Part of a small language model's weights.
Size: 4 heads of 64, vocabulary 1024.
Architecture: RMSNorm after each block, rotary positions, no biases in attention or MLP, untied embeddings, normalized queries and keys.
Training: a variant of SOAP for these matrices, 174M tokens, 2649 steps.
Each number is 128 + 24 x the weight over the matrix's rms, rounded and kept within 0 to 255. Layers, rows and columns count from 0. Numbers have three digits each.

# q: layer 5 attention query, 256x128, rms 0.203, rows 153-191, columns 64-127
# k: layer 5 attention key, 256x128, rms 0.194, rows 153-191, columns 64-127
# v: layer 5 attention value, 256x128, rms 0.191, rows 128-188, columns 64-127
# o: layer 5 attention output (transposed), 256x128, rms 0.142, rows 128-188, columns 64-127
q153:135167130115129122149163116101129151134165121150089100115124111123168108143124077094132104129144128121118140135164141106103130163141151185149132137094138083106146160130120120158102067114138101
k153:139138137146144147066090139141121189108108147123109125135135136144116122132119132124155161115130088082128125142131144075114099117080140159117114168137132109167120179117121147109122085139131093
q154:138154122141134150099114092152107066136148119117126097141105132109106156131137088113111112088116101126125129128135139105136138115130157123130086153097119086139180156132111168116125089118133127
k154:153130137127143153106126116108144139139137149161140168117109115161112095142126123104096131103109137172129125112125134153125122064114160158124138114149117159147119141129093101122140158108141142
q155:093190143157161124108141119166142071114156126151107141107144126153128143115112146098093133138094104125141124136154154107116131117133114094088119112102117110150157178140100125129119091149148138
k155:128125136131134150107109127093115135140113124146125176075097109138122114151096151156081173144108132159168136119137156102134136111074134134127113132136138128166123152119137120124149157051127145
q156:130142130131154121159141097160118144142133085123128136094118121119112119126132123171117152118150113145148129149128140087145074087106092116194136107117122105147140149124139160117166136105120161
k156:177122156158107093125143139154145086128113124124161155099141082127116115160130172144095056148126130097088148102153102149122152126137148081160103138141107160079169153086119135176158108081112122
q157:157119130141130163134087124125151125106112127096193136156118165163149149125076091126128135116185144087137150124119155133141140127085173154161119158134139118132119137120137126180134133122173159
k157:121115170132109149053151142172080113131173107132156103145176147147119131122098104135129159118134162168082135180112140097128083070144140110121126137103188152140082146161115117115138157183134151
q158:135134134103146104146105178141156138112151103171134155131116102145105114162129146134112157148124126136112158106124152111131100093135085151159184096124154173156061127120132110114147162143134139
k158:177132105135099120128138130127163093090091144147137116089132137126140109154161156169138112118110130100160146116127171085151174158128106129155124140136108134079140096079145108150177080125104127
q159:101137116133123122120137154115143182126157143139097147107129120115166136143117124091114109113144114130112147124135127125129135127169148167121135131108121153114120120134114112142114127117114126
k159:102117162124104088107097155106149161093097135117101121171161127151122127124120140115178159102149079091108152161130141051106105174115125173122141164079134087155113130109147170110119074134097117
q160:161139140104109095104127158146123124143155093160122116095123113104089160126088123140145144112098146084070111122131134121120170147108145119122122131144115174129107124165095168137130168086133120
k160:106112123125096141149155119134101126133127159137145146150121151119163142152164144181091102088110129146124136102122105135097113158136153075187167116136110135147101181081100105137167109147152118
q161:112118110200110115126126102144149183069120098116120141155134181146144123102143108104098099141102102147164129198073087153090113120076106162122095120137130081147141126119130136149099136150117129
k161:146109119092106141127093095149115118135153112143125146117154130149109105144115098103163121155171108186117174170113132123146106106120143117069100138119146123201104136126132082131145086111185151
q162:125120169134124149153144168100131152128112155124119102126154152138106147119128136126151096116128133146128150130126111128126110086125136163125093101136166130105098114155117109156131097149103118
k162:126145146146143088128129114146149111108132142164118149119134115129103089094104134126155131158096097167104100117160102120195116118076112111124107145131144113126099147127149143120101109124096117
q163:126140110117107116117139103162156098119146130132120165113098119111163146125136125149130158120139147119133092124162140120160133157104140076148120194127087142114113110119135145110148137093119110
k163:116150121130099143143114139105108094164108150084103108117122122116123163137157183112103112089192118135137149120095188121128155130175136147136174109119105158113150123135105148130127112107094183
q164:121090112142100096122152133157117156099147120152126150118145126105132171069100055114138092119095097108156138150112163131094131160085104133113121140110120125134119102125110116080135147150129131
k164:135131119110111082141125091140138087130149148181108127129177130116136125128109156070115125132127129127121135101122138129164130076116104137119118135151129158115116091112123121158142097141090127
q165:168102177161140113141092109122136125116131174098140159089153124165117109111135096110151116138111119156135080147144090208114128139124133125124117142123185084174161126143134123136110107130114137
k165:148133111116124137117137123124091104115114095161151117101130092103129140124135121143123112154145134156127139098054109128120112179124120160131137116151118129137130158145148133137137146118124120
q166:116159111131124157156157154142120124190101083137124071171081110093154174145129163146101160106164137126115149134154166129183126078116124105163124091148112154104138120132119120158137155081140139
k166:129140144140109107116122137104180114146140139114104133103136139136125121124118161137083157158114110103149156162176149143163143113118127095145116153099103142100139135103132145132137133124141142
q167:126083144189152091082100120141098112093109151145114183157153165151138119125117098117110140157129133063151161171082096107095140175104132129101180139076113132154076168144111131074143134163137165
k167:144121108106191139108167091112140134112132115099163138123110134119105133149114108144127147144156130145146133121118161120100111129135108119132123120108124127113136103092129173135172107134141091
q168:118131130136141145144178120123115097166166110142148125142104123112111155114152126166105133126086146129149138124112189127137148113097089135138144132160128094122122099090094114119128142165174098
k168:119090134095107117138144136133115142151152138142118145118167100117106181107123141103115104150142104156137126104124128088165109142137139122154120127156135096187127108112133122146137089105184108
q169:115142142148143149158177167151117111119122126133124120071104110110111131118091157191142163139089139146136102128155131105127138098099097103126159138129117132118134121114123132140140168073152102
k169:110118127135121126101130169137132117152120107127116161152125110108143161127113133156100128153108106104157128157151090131163125149106124082132113134118114113119100153113126125113111121130151141
q170:095134167127114123126109143156149129125116129111117130150127104122128123153116127143130158141118118149102127103122102151154129119129110122136146101102091152125141148137148135137126156078112148
k170:132132112143121135109136149125143086132118154121142141116124128139145127137146144142118128116127119120127132164123112144149137120131123123129146115119115130085131116133142139112135150117125131
q171:131125157126106108111113089134092168133094132131125134167180161164141119151117107143114147140117162060126108144126082096105165103140132083088138108142113106101115136123162125114124148109098127
k171:109124092147179189150105167155077151179126118099156099184086119116119141123136101128117115127093111092142140197175146124144118113145151123134133077126096133066111132143113129112084126132148145
q172:073131120087165125089188123139140121140168101109097165126127084151115122123064164138131137118084155110114142103140137133154106083157074139155178130110160141119110132086143113116158139097130155
k172:053138155162081144171104113153118116161112109135142198109144152091092152197159137104141121105174090138136155119142111113160135155090180079143143102141146111181126137109117153118110142094119150
q173:087109159096153103115183107170096108095126094158122135144126104164156078095120157128117136153120140139133131138107116139148120135166104156079103126115095122094123123125124142108116138141101142
k173:091108138119095111134131134148147126126097149158126129098145170092150169121130125089132111131167117158128121110180143099118114145107162158156103152095141126136138135102150126153117161089136163
q174:131145144124134155145118131122123174128104121111147109145110112120115108144119133119105099153130110142118122111149127137120157137083126145128105113091124112161148140155115138172132084141147119
k174:106162169154157126100136155106124151130155170150110102131102162128146115156143120168139160111091158131107139139117164125101086095121124145121105149155140139137140136147118118142134124142139150
q175:153128088124132156125132156147182144149144141148110134146134149140122181133150130174129137101157135119126137144109144145139104146101120107159137151126102150136096121125130148131149129124121123
k175:134120152137140133135138132143139132136127092137129104141161116115097139133087146146130109113122126105122144101135119101115139108136123113151112127122120134122112105147114153125108078129117124
q176:102168120086084156181113109128193101152097135132140172113129116159115097177131167099161098106175161167124139107140083171148094107128143131180160135120140173083175190141150169153136145142128137
k176:133149118111102163092144077090108152154124194143143075152147136120158158156102081167134124165121140049132126135093115102103137097114088185141150134140127101131190120154131207141136122137141076
q177:126123143117120113146129104141104156086118120115131131111138123137097110147113104110134158128136103120148123142136097118122138119149140135125130101129126101104133154137143130116145137114150155
k177:126118120136121144116143138145154116110123147116147113121111115137162106116166095116131154138146125097161102177135125133122131125121132115122139092125115122092130150116142119128150137128125119
q178:153099149119142116108152073146098116150111110099112093089115127104109169129140077162129128120137122129133096119140122118094086127117110120179098159139075081104178094102134123123143103140149153
k178:155098110124130125135096103144153156143096096096168142136123104119120120137104110087134082127156098133117151129130079172088168160108161115126141085093119084126180075104125138115115094082175099
q179:144145096129132145130096105151138117129107143102158075132129148099098158125154111127143112109136109115110130114118161112155183152086177073137084105125100134103144118145102157124153096113116138
k179:121121127140193162124145098107119146149157119131135149138123130147108117161111154130097110104091134125100171136111124175153150085145113111155136119133104177117119105126128080122141160115161111
q180:181121099121095139130124086127086111105110122165195121123135142162078106131114125169092133134091167140123145139120135196138118128133125122158112147152099108150138112076130133127152117119131125
k180:165149099122116146093097120143152068156123130164190104109116129106134155124136114122141091089097134138146122118153176136122122166124174122097122124159145187161117070146131105138145105096155128
q181:117136131147125155120151114125119150167147149109158105112120169140165138095093123084100081139155162103157101114142100153111162175124183128097082165122079092153168112157126146131085110120140152
k181:152129194123080160151124157158083151158144117110093134158125132146140160092144089093122144136165159168099110142152108132095078116135161121147145140128143138189083152119131100118121149104134113
q182:107110161139126111146156112147106067136103170154143152132119119121152113162137077106088090091179097125159087114153132127104124115120094144125124148129108093133163170127100146117131126126124128
k182:126134119120092102123145132119112127146130154135100154131112109116154109107130131080098156145162154123150119090124152147091105140122131150126144129115089121156155158096133152127167163119113116
q183:149089133123123118176138138124122161113144083136135137168117117133103132113132149122136132136091175084137145176133112148139120097107131118164142108131143146131058128105120125129139152121140117
k183:148125158121162134146135162164134120123130130111132097161132138123115139126122127160133123156085145126111123133116114118142113138149136131160126125135162164088099107163125128114086102154128174
q184:114156097130126116096095155164117100078145129136150121137127144128119186114099139128129141137054099108110129133152160114128144138082092106097137144069111148122133127127136115119155096112145142
k184:123116116125116179089105130091141092120121129175164167112115113109115099146129112155103178119118101140170141149161135139149158134105136097112103086137114154138104114116142125117147179096124143
q185:122162132129095130142130094123092049141118140132112118133120121100117109125142087118093062113124098142141104102111134158107158111122129128127089162147112095133180152123104161116105090182120114
k185:129126116084148136143136086085122149157126154144122139129110136118130117148126137122107143147134137148126136065116155149108108123130098184120165118141130142189174116135138149123151145106156086
q186:108142144132078130135142126101132139117144094130114099125145129119151125105111104090159141143103104126137153150135149103130170151111140167094149082081173114153129115107123110127128092110114126
k186:078163153134126109093120152134154157132110117133077148140146118105132139122097131094130113133099114082132130124107099091154140126061139140135113123138120124144128182105147150136091181103098146
q187:142134133120125158136125156145115114123180094141169152145092103143116116111119155131131147110111156112153126147141127072165116133115125135146128108146142145147136138132106124120147132106115143
k187:177130141113119170087142145076154139158148108125154125127124097168130095141122092155114135145102123124140157120137156150139097071139153087144130133147140169137096171163082121149140190125118141
q188:090118123108111103097150141112153141118136155118098178122125115134156140139111129084121115129118108133117152117149119142101146140123109141091162141106119144115114160117153102139114116146128120
k188:052130141096110091125122125107093127121105136110107149152134146113146121144102120095138162140152110097167154110122151089116109164113103168090096101085087075154162121117129200114120103113101110
q189:096103119074100108129166161126174115170122154123154163086160143110171095119117111121130059117109116137180103134160100162087137081105065129140167161128176137119163096161179142107140129095117127
k189:143115159109060086170127092089107142098088116069110176216131127096143144131117151113144124174154155092121112073149074135075210211135125157135143113137081117142204119071138182095117168129127090
q190:164125111127125161092120113076131116147112139096142164150108183150149151109093103137106080127129131096168079136177128115132130132133159134161092156118124088153121158150099151146116131146131139
k190:120105184119128146157123145126072114158124104078121146147125111138119097150114109144103167145173156172082129121129155133096085089180139137107147125139129145161135150144103131124124112125115115
q191:122111122090135103148125141144173174115131158126152181093168159181140121178120152135129157117150152131139134140141090155110136134142129129147144169158110148094097130177132126125114150114125137
k191:134142112118107119134140087120129145081129148093143075126146175154089140112119121125169141115176141124131134176149123093102146141151120126128175141096118105125116070142097148098125088158096113
v128:144148078109110119142101109176123100111104100145128113106143130141127127069104165096126091109138146130111148106115137170132104124105178137146131129178072123095096159149142125133150158144159149
o128:131135099153153107139143154132113113104129173090121148088131132129160123142117101131136130130100125141153112152129148117122098164144126150131118112092129119146172133174147136137133125135139120
v129:160137074100085118134131098112142105119125170145139110118104114136170111127121098130166112113152123137113157140128115121080127132096138123121135146149160120124100115180145137094107172187150189
o129:091136125174133126131143143124115120117143170098109150095136151116126127111139139157133141099112113130136104119117170161121131130129098138102131109144109163114147156116161124099127107117126106
v130:136124119078087169141115119147113158148157151110140073164124153102138110113118186135128156140125144107127127124113118102097131141119127122107141129132128152130129117141147129103115144170188142
o130:113120108187144119159164126124101107116118122099108145107131116107128138136146131130143131148115140153151127102145149147146117102123101118132149138100100107127156115120132158114118106111148133
v131:158122107118112125139133088141128076117133138110130136121138112128113112141119138132160090115111108122132129125118126109088134139107140118115152109143120129141114148128122147122139138161136116
o131:111137114171135137139136141104116127107106164117135133089124134124130137108125135123124135129131108152150130113130144152147119145146098146132142120140104134134166161158151136114121114136141107
v132:147129109132089171176141088132121081144111112128130133132132096134146118104126152149131089112115109122142107123123119139097145138113129102111155107138093095105089123117143137126127110158150097
o132:105131122183138125146130130111103098099103157098133139105122129127136154110137128120136127125126126138164122136138140144139121139149092147129143129142121118143160143162150139098109118138130119
v133:126130085100064148133098106150179100124098130114120148122124144113138112161131136080156112166111120135101150136134093117093127155079125099095134145151116152164128137096144155112177142146111107
o133:116112096130144132154119171098126137106115169107136132102138158129135147107143128134138105105118101139161112131138141141127109150143128157122135123122111109138137153153147146133108106121123115
v134:121122171131138153107108153104112164129121123134112110145124150131133150125131115109102142140161141110115133118137106094145111123165126151136112135120152159147145148168109097141124130080112139
o134:134120138094113120122133110139141146155152092150124110166133119130125121139125126137122131132130151107100127131125110121110129116111155118128119139112138116108088119092104123144141144137120142
v135:089116148116158091099108116110070113119125132121170108120140138176123140129141128158127164126119140104091151112178149167149152132116115159160098093105099118137132155153111178160127120115124136
o135:144136128106140127069131145150100121155158116141161135133183070123149132178091118114126126125144142125129101132112116058125181115102146112086148147125092134113094167125140102137185157123152160
v136:112104120096125145150108146117126131121130144082118089150115131115079130163101148124101110121170128115132093146128107080137121108135127136091133139126132157124160163120109113117116124112104113
o136:109125120118122151121123099126129163150137095157122109163134157149119134122149114131148154130154132135115161110136095125155113122110174122118133134091104096124067118078106132166109141118137183
v137:126120133166143100137152150124110139137117095127136128121161116132141120128147103151074128122116159122143132105095113131139143146102122087137175099134130089089163124128125107136096077130132106
o137:118109161118139126086118091136135121164108119166104123146111128152130145127093136112147108148123131109106134124147092140105115132130134111148115155136170144114097117091137122119168146156133139
v138:091161135162137108153132122110102128148078120156148186119120131108158135141108125133105152147091104125182101133096097160125122121114133092128153139132132099157098111112155118123114073119117089
o138:134130160112116141103127090121156105139103169149156118141101152131112134119135115101136091142138112117166127147107128125121121110117134123136102144149162121079108136112146152112128112105122125
v139:182128100086140125134142104131149096107119120102160154122120074120140102138163138132151177128150122071129144128157154117090079169104146142102103162137152145094141109150163148096156147138122197
o139:112124116159133107098141142111117125122142158113121137089132122114123133140114122120119126126115106160142127110134140140165141127133100158136125107142100126149164142160132149119128110116121097
v140:156139104110159123103145092137143059086168127118109109088110096164137114097112188150147075118108120142130141135141142153116072144092134105106120121133106114108153157119132143130120171153177110
o140:129156098167140132129142135113116126114114135115144139080135131112154144105130135123109139129111125150139122121116143133149114170135117152133135116141106152180170145186128103120129108125148098
v141:116158112127112186168097143150134118107089113155129136150119159113149147113131149123138111127139159140113165110134128171155149132136133144146126105160121122115102128108139115130122138124139118
o141:127114112149164111174139147125088107118107107060107146115118134126131135146155137126156115139111146141167109141160150128127092130142116144113138127109120086136150114175132163125112115126136130
v142:149110123160173100107166123154139082077122078127152140088098140160120120141144132131094069121095129161118158137148123145129124123132148137110110096103120109101145144127102146147106105108133117
o142:128133120154175119140101109102109130148072114122101141083144135112196139098087174145116141140168115157150085128128130121143109170155104110170130133161074152132147144167152134164159131187156124
v143:076114122155155125104135111109096113128134146154122123119127140138127152148143135163153131137098153154183132142109136156154132122120122118134135081095141125127127141133128129127085081130126114
o143:127134143114127142116139104144158155145115106145145114149116128112102116118117159095114123122133120121119123102122119123130134122120130104122131166134145146122115117090123113127145134107131127
v144:132130102147121124113147130145124108143142143136099140121130147121128120094125131117166099124096120175168133120069123156104121141107114094129135089139111096150118106078116104125121137160128098
o144:117143116149143153144124152125143130093094165114140137084111136122142127072127146120143121109125098138145124124124156143136127148158093107129145117130138158145162150174156121103107111113150099
v145:135129162105157104124113153125121113133151127136130146172109156134128098106096123117094129121128145145129143140107105115110127131136129153128160112100142136125114135130115097135117141132155094
o145:130141120091096140111159104149139153161145093149107116124124131127125106131139138153131169143120154111118121127114125123106137109127147101113100121122128150085090134104111106124135144126137122
v146:123152139131116145147135119130138149108144139140138121156104082136138166165101153101142153112134087093084134143090146102137150115130127155095129145163151126163095116115127114122152177114096150
o146:134125134102092122094155130138149183143142116101149092148166085114107121158168118150104138169094135121098152071142112122160150119142148130120108067103124100113179141181089191144097086092123110
v147:097136130112115145109074171116158131181135116104109128176112144098134140134160181128133171172101126114149099110094115163118121148115122102144160160119119119151109127052132100117141118116102114
o147:146103142101135155164117128115113127102134138154177112134115154148112142118154086091165084119130150147162145137146095100133112134078168101110148178090113107143118072149119176138079073050140105
v148:106128158144156109133090119125117165116131112158134123102137153133131165094123142144101123104136113137119177135123117132144104127146143153181164172134117143140087115127129127122116138097118173
o148:160130147102119120124143124150123114144152095126123127162143126117119118177128105149118119147140176111101133152109126111119101130091177123137102117123150124113113102109108138150142129122148137
v149:119129116158163150092128128140090136122151103128107142145156058178112111121094145132119110112122126144142119109091123141138118103137126129134148125123098110089148117154125064134111112100124170
o149:152124144148104130104152095140151138136132121150152129131107121147107126128118138126107145111133159111089128129123107113114119136149136122148088149103158163147126107139080118156149136137133108
v150:138130135113113130108104120122145092131145111124163119117137114117133119127117153154138150167106116127134102143124111150122091130128143129117128132135142144101118146137146154134158121162181130
o150:116135115162147127148135127101105105114113158112130148093128129115129139126131118106125125124136120160149113119144139137145114131135092146132150132130096121140160147160141144116130114119140106
v151:132131141124142133127131120147124094109103097125163137112132121127121136122138128134130145144136122120129113128183136155123145130120138139141116144122127127137118144119104166144166100110112129
o151:122127116161149117150127127112091099110095154115157137118130132120136149145127104099132101124133107162185131142134134121151103132131106157129146142139104092131146132165155171120119108137138107
v152:134115094117107121117126107128115100125131122140114125101108123169138125118141111116144094133091163123137159148155119125103149147141126123149139145102141131102121158142096126116097146144117147
o152:099139135171155137132140149121109146111121178116151142090113160118126130105122150136134160100132113136145114106118154149148127148116102137131146147143117154119150139128178129106124102126143111
v153:125126158097106144147130139129114146161159127104107113141123168139108135120087111114102108110157130116097115136094124093126139113175146153128131138098143152144108139184114108130105150119148141
o153:133130131116106131142151104156139141135159088143103111168143104095121106134134132163107167142155169117114128130116125130103125109131138108134114133106106116099102122105100107128121153143126163
v154:127146154133161150108156151155125133129106123148111135128110180142179133115134099098160069143090115147146119154136125116123129114157127150137105135079135095093096104153070125129114134126151139
o154:143135123147149138172120115167167105128118116111136118156120137134147073113108189190106172079143149116138093190104149126124139101129113096173124117164165168109128111110144121125105120181129153
v155:132107068132120134144144079152098171106150169123093110088158120163129103124123136106140081082151138169134156116096142095136139132117145118130123116134101129128132140138167116123107158153149132
o155:149147110112106118125146161153174145104171092110098119132114150107131125109133136134098131139062143100104137131124179144113103145164155127121091093116165124168122111099119075131130144129097138
v156:133116092142128135116170116141141100106125162135094109137106129135163105112111120112150065131107148156147145141075105102118136158109115111117148084127125089129149139112105120101074136153157099
o156:116157114138136156116123116129168168142104157165119118073112144160154111073144202145139128129101091131113119091142143168118152142167095092139138121154138186143160154115149075107137127147131112
v157:141103140086129085093131113153124062111121110107154139116119126139130094113123162158120147120120163108148121124148122162129096173101158126135129135140139117108134190148112154131131145140177159
o157:129140104165145123136138126102105124115118151123126145083117120118144137144107111111138126138122112171158112118140147123144121137131109148119126137124077130149162134157145138121146112144140103
v158:097118125158116137165102114088128126128130111153097122113142173128148155113145105147107104137127139146079164136117122102114123139131121108162145103147127105137098136136154127169123114126155121
o158:152135164152152106149121129121076065129143108099134143141134148132148168090115112124120123110173209129122091156141131165113086152109120133125132172144136116118119154120131112092119154147125166
v159:100117194131116131143090113089102140151131149089132123162151125109128148130125105166096161152156130115093137104146116104136143133132133157159142161137136137160143130126118133123146108077119116
o159:140131147109098114117123110120119117139151092172143123171147105145111142152142113128133109141158156110090143138141108130111125114096142131107121149135139125107083130087108128121146150136128139
v160:125105129156092147095134119119126111118156136161135146104129125156163159138145086104124130162111116144117102131134114107132115130149121117125105099109179123091126117152140126127142148124134128
o160:109135133141142137118115129132137118098128166119176143134135118131144148092129125095125126067151152125102073103103157162135126108141052133095157152155157192150134176154136099101115142138115114
v161:112128141135149117098120112148118150111103132114149145121127104132134131137104115118129169127106099131126133139140115116148140141102154130147133177140129155132120188146123150131137159077096120
o161:161135126067093134102119113138151139129156123183157094161150131142130127164136102128108112136110135114113135131120116098123121122121167158135103110113134106128111127112112126143140122135136117
v162:146136131104131116083126122151133118126130114123145120118120127150166137130140146141172153154088132142138103133151132164112125142147116103111098147116142166155135111162114134121134141113143203
o162:126111143184175128159161124122100121112129133119135146117152121067117100130113149142080097124131110167186109134112140122121093123119105142144169171117070105115152135141131154153160060106155082
v163:124163119195155146173138125115115125132144098166178137146083075147118154147111126098100173123117088082123159111137123064166109134118185153115155161147169097124091081125160074086133141098057132
o163:129104167094116108041136104138154156146149142142127099146132113141109149150152091121146140143109139120115157086120101137145125118104153150134057099108176146113153115139087183160087102112157116
v164:084117138115127122140140130158126164115144128116118109145131151130120109140100144087126159122134125135091154120122133121142126106158130176134118122109130152129134139127134115119121137112132127
o164:154131136088117114118133115147146141152158080145126112158145121137131121153133135146115130153131151119099129130129118104106127111117162106119112129114137126118105109093094122149146140134115145
v165:119122126113128174158147142145113185132151107107122132157149142111126120113111109133123155134149117120111127128113140111170142107124122127107095120112099130128136134127161118107126131109134069
o165:149123127089109118106132128166140123140137085152139111156135116147125136158144109123123141135110154108118128129114115095117136108143150118129117118099162120136104103112089100140108153114103157
v166:151086117123135101094115183132159147101173147151115099118134094164058121088096144125156126089157136143123095136125100162115147137109130144116113100175086189116151180116078116167190135120155114
o166:118124069121107132164115146136126151084123142100111171113104138134143100135111102099119144105091091125128127150135132082161106147164157120131162124048135088156144140174146102149126148091128106
v167:099101150134143109128139152112083095121115118162141106119128198100145157144172108140185102136085105098109136127185147182134169134140140168142073126132135124171102150134091157161136131070138110
o167:116150120147119142164110143135113106104096134109156133134138098105155130140111150124148140117140126149132100148143142114139135121137109121114172134155075099107147149157143138126121127143157156
v168:134180152157133126092115116131107126129179123102123116112143151122131145113092109112137119133137094180136099137109097171139085131109105112136121105129110125137117113126105086129138099148170081
o168:153119133134159141171138134085136057115100150122140135100120107136127100077111134132103105112129150120137099153103158133097119139163090144127133140161167161154132177185134086141172152113161108
v169:136128118131169084098127145161161176142102128156103158174147137136104110156132144100108151118109113137152134104079171114109141092153094128090136173116123137123116113087099115102134148109106216
o169:182126116110106168146114145142136156106138108111150105100119193156111100151135113190141135122140119163143151157118118092150145104123166104117084085092128146143096049090118175183126100138108105
v170:146162140166172142122151144170117105128117110135125153111125126119145124104102108123149106105124110155167105115127125137149153128154136112148117123102105094124143127120130117116139133090146059
o170:169159135092103124143120098142164116103142089166143086173113093152137114107139129113109110152109107130132149175120139125116102119143148145182123130142177125135143089148115102123085142163143122
v171:130107118140149134166124124151125125080133142142120110140152150118133147142125117106122052118116100137114159130122110117123130117135167178126131122135125130125148153118167119139103139108164074
o171:138131116101102122122120117123142121149158071143111101149131146158164130128154163143107168159128167112065123143144140137110090140142160131131138089136138125101107128122095092164126163164142176
v172:148148126112099098126128103115147076141101136145152132101083119113109138104089125164114096105132147162148128149137087153138108108104152114152144149152142134138110164141124135129131114147140129
o172:109141120167145135148122130102105119112105170107119155089118139118129123116129120118140129128149104144161118121123149147137116152133107146123132124135090129117159150150159134115132122130142107
v173:156142152118121123155073107122136089141091102128150132149131147101141131096138144159076101124129150099125125131141106097153133117138158127138153152157162137112109156119135156123150117100145100
o173:116128127137117114146137108110094095145130112149114120147146146148143168163136092118131156160160153131137159162142107145119076166050171182125124156118115080091091094112141151106089132190136152
v174:118127132141183108121117155120103142128137116131139131148130138124129118133095133118082148140138114141166133127122113122136102114124113138113148106111143118133149123123151106105124119109154097
o174:145135131084109128087133105137157144156143103163119107140130123139130114138136134127122129149127137109097130125122112116119143110123158109123107116122135139112092119105103113152134147122131134
v175:132109133141131105135115138101111181118133126145132118132163138136122139155136097115094144121146142099098137113132130072133141136124120162129132134135154158126144148177136138126132114096119155
o175:134123140094107126093129118150148142155151106153122106168136124132117124145123129131119134131113140109085132127129112128118130109120158118128107130120144123112094119084110119140144155136119151
v176:131122117120116135073100140131148126124133132123103124132156082137156115114111146163159147144105124139139106136121113182102122101112111119109132154128085144099132143112138156120150092165148144
o176:126113103179124129187128126109106077099110152105159178113120169155107150140133119110100092091121133128151104172142139112137101140131111142120147157132148139162135087120132106117137113091094089
v177:113146180126133087117112164155142116172147106101102139142110145137131121131126142142080143127110121123129153097096118138098087115132108097155160154126125138148110101099110104123115126120143154
o177:144123149118142114135149075116099121124123126153106123123129139125123131125117131180128132158165160132149133158119101118100109152101145106141114149109121133104114117136125163149158103118157098
v178:152157177149159096101127160111133157150107122149145129125122134137109157110141085152106121112116102142148135140140105161167136077130119100157115173125101105111126132107102136131157097125104121
o178:145118146100143131130095132131119091115116159133142138148127133168119101158096107139147136113150124095153128180082101080125128152109147144147136084157174151099101088129146127148145144130142131
v179:094122103113093136179147136139143126147115109122110132112118107139169069102118147149107099144074170115162140125097062143111143139108147076130173119144109085083134175091160118110093129182156089
o179:113137111169137127123132110128108121113096172119129145096101152126148172116137140104163120127136136120171117130153147132131089139138115139120139143115129130128152139138148114112111099112135115
v180:136146151133140120127149126182152095107150138125112163121131123151177115130134120124154095124079090106106111100089118167082090128118110129095121103160092119106115114106100136146156119128172109
o180:131134093170130135160124100108126079098068121108156131105123105151134144124109167166097108112136146161133089151132152128123097140147095123157136122161146160164181157197130140118141111166140086
v181:123173125103113156155123142140150161121111109129121134125106131084138142121119158093140176135124153134110131141123111143157162153113126098149147137143106138154123133081144118106130158114091119
o181:178110132097142111166138147140111143126129125122146111159128112102120133124150096113161067163096125134186160108147130111120083106124174164166128141070129049126174114158120184151084093084167137
v182:148121094149158113171145126128136151130123137115118131124126107094125105115128137114062109095107138108172128124066098124125140150104159114156166118140131114109145110082157088076097150155127087
o182:131130133108080143077137094129154149124118134145103116078050148142138135118135167107168133206083102105107167081147154164124106124146122125139107091127163127120135138124136113146105130112142115
v183:165118093159133114117145092144159066089134150136123153100093105121141119170144134139139119141137105131144144109137125126113098151092151140142121116131158141124138126096142166129147118124129101
o183:120137101134131113144114128083127127101110142123122128093113151135152147100128121114118111131127078163135129109141151142152123154133097138128138127155122137156153159154150140110122126137121097
v184:130110141116098158134132167097109196133124146152116105140156123113169123153128111124115142121147116122133119125120108100134129121118109124119128127117140111122147134165166139135105115118135132
o184:129117136101110132108125115150148127153149100142114120179129129141115126136127123139131133117112147093086126140119117123113135105125150105131116124132161140113085110074108111126137150131111154
v185:119143102108112156138112126153133102130123104132102123148120151110126112108128106099101075137138147144093165135125100110119125145139120141147140112140144121094142153135118100101097142137159078
o185:125120125135138117135124142124113144143150116117104118099134166154161141103164161156152166135127161121095088125143149156100134137141138124114126126118105126120124132135122094127120170150135158
v186:114134104091122160151147163106138165134139125130127110156118126102138129133127133105149147114151145124119125155130149135154164108145086144119091109102142138116138112141135096135111141135156111
o186:132112138109132127128135144152111147149157075090110136122132127129116095148149141137141173145094150111118127118135121107123161085141148129106143117104132107117102123112102112132129132094101156
v187:139093105099110109093117104122149111111127152123128100095134105114132124131142172141121176166119153112149123124175144151129118131125117123121087130137130165124168125114145177126123145156155164
o187:120127100163141132141130153101099130108110152102133157077118138102133133140135134113142116130121098149141134112142146133148137126127094144112157138123091116159145146145155133131139114103126110
v188:135121112093132122177101137095132120121100108129140142119125135115102146127133125137133120115161141117103141118144150155155150155127146141131116125129120123151115152121127150160137155107097133
o188:126136120130138123142118162131099133119131139097136142113134114094133132137118112115151140137128114138159128120142138122153134142141124147118140120122083081129132154173145138123118128120125146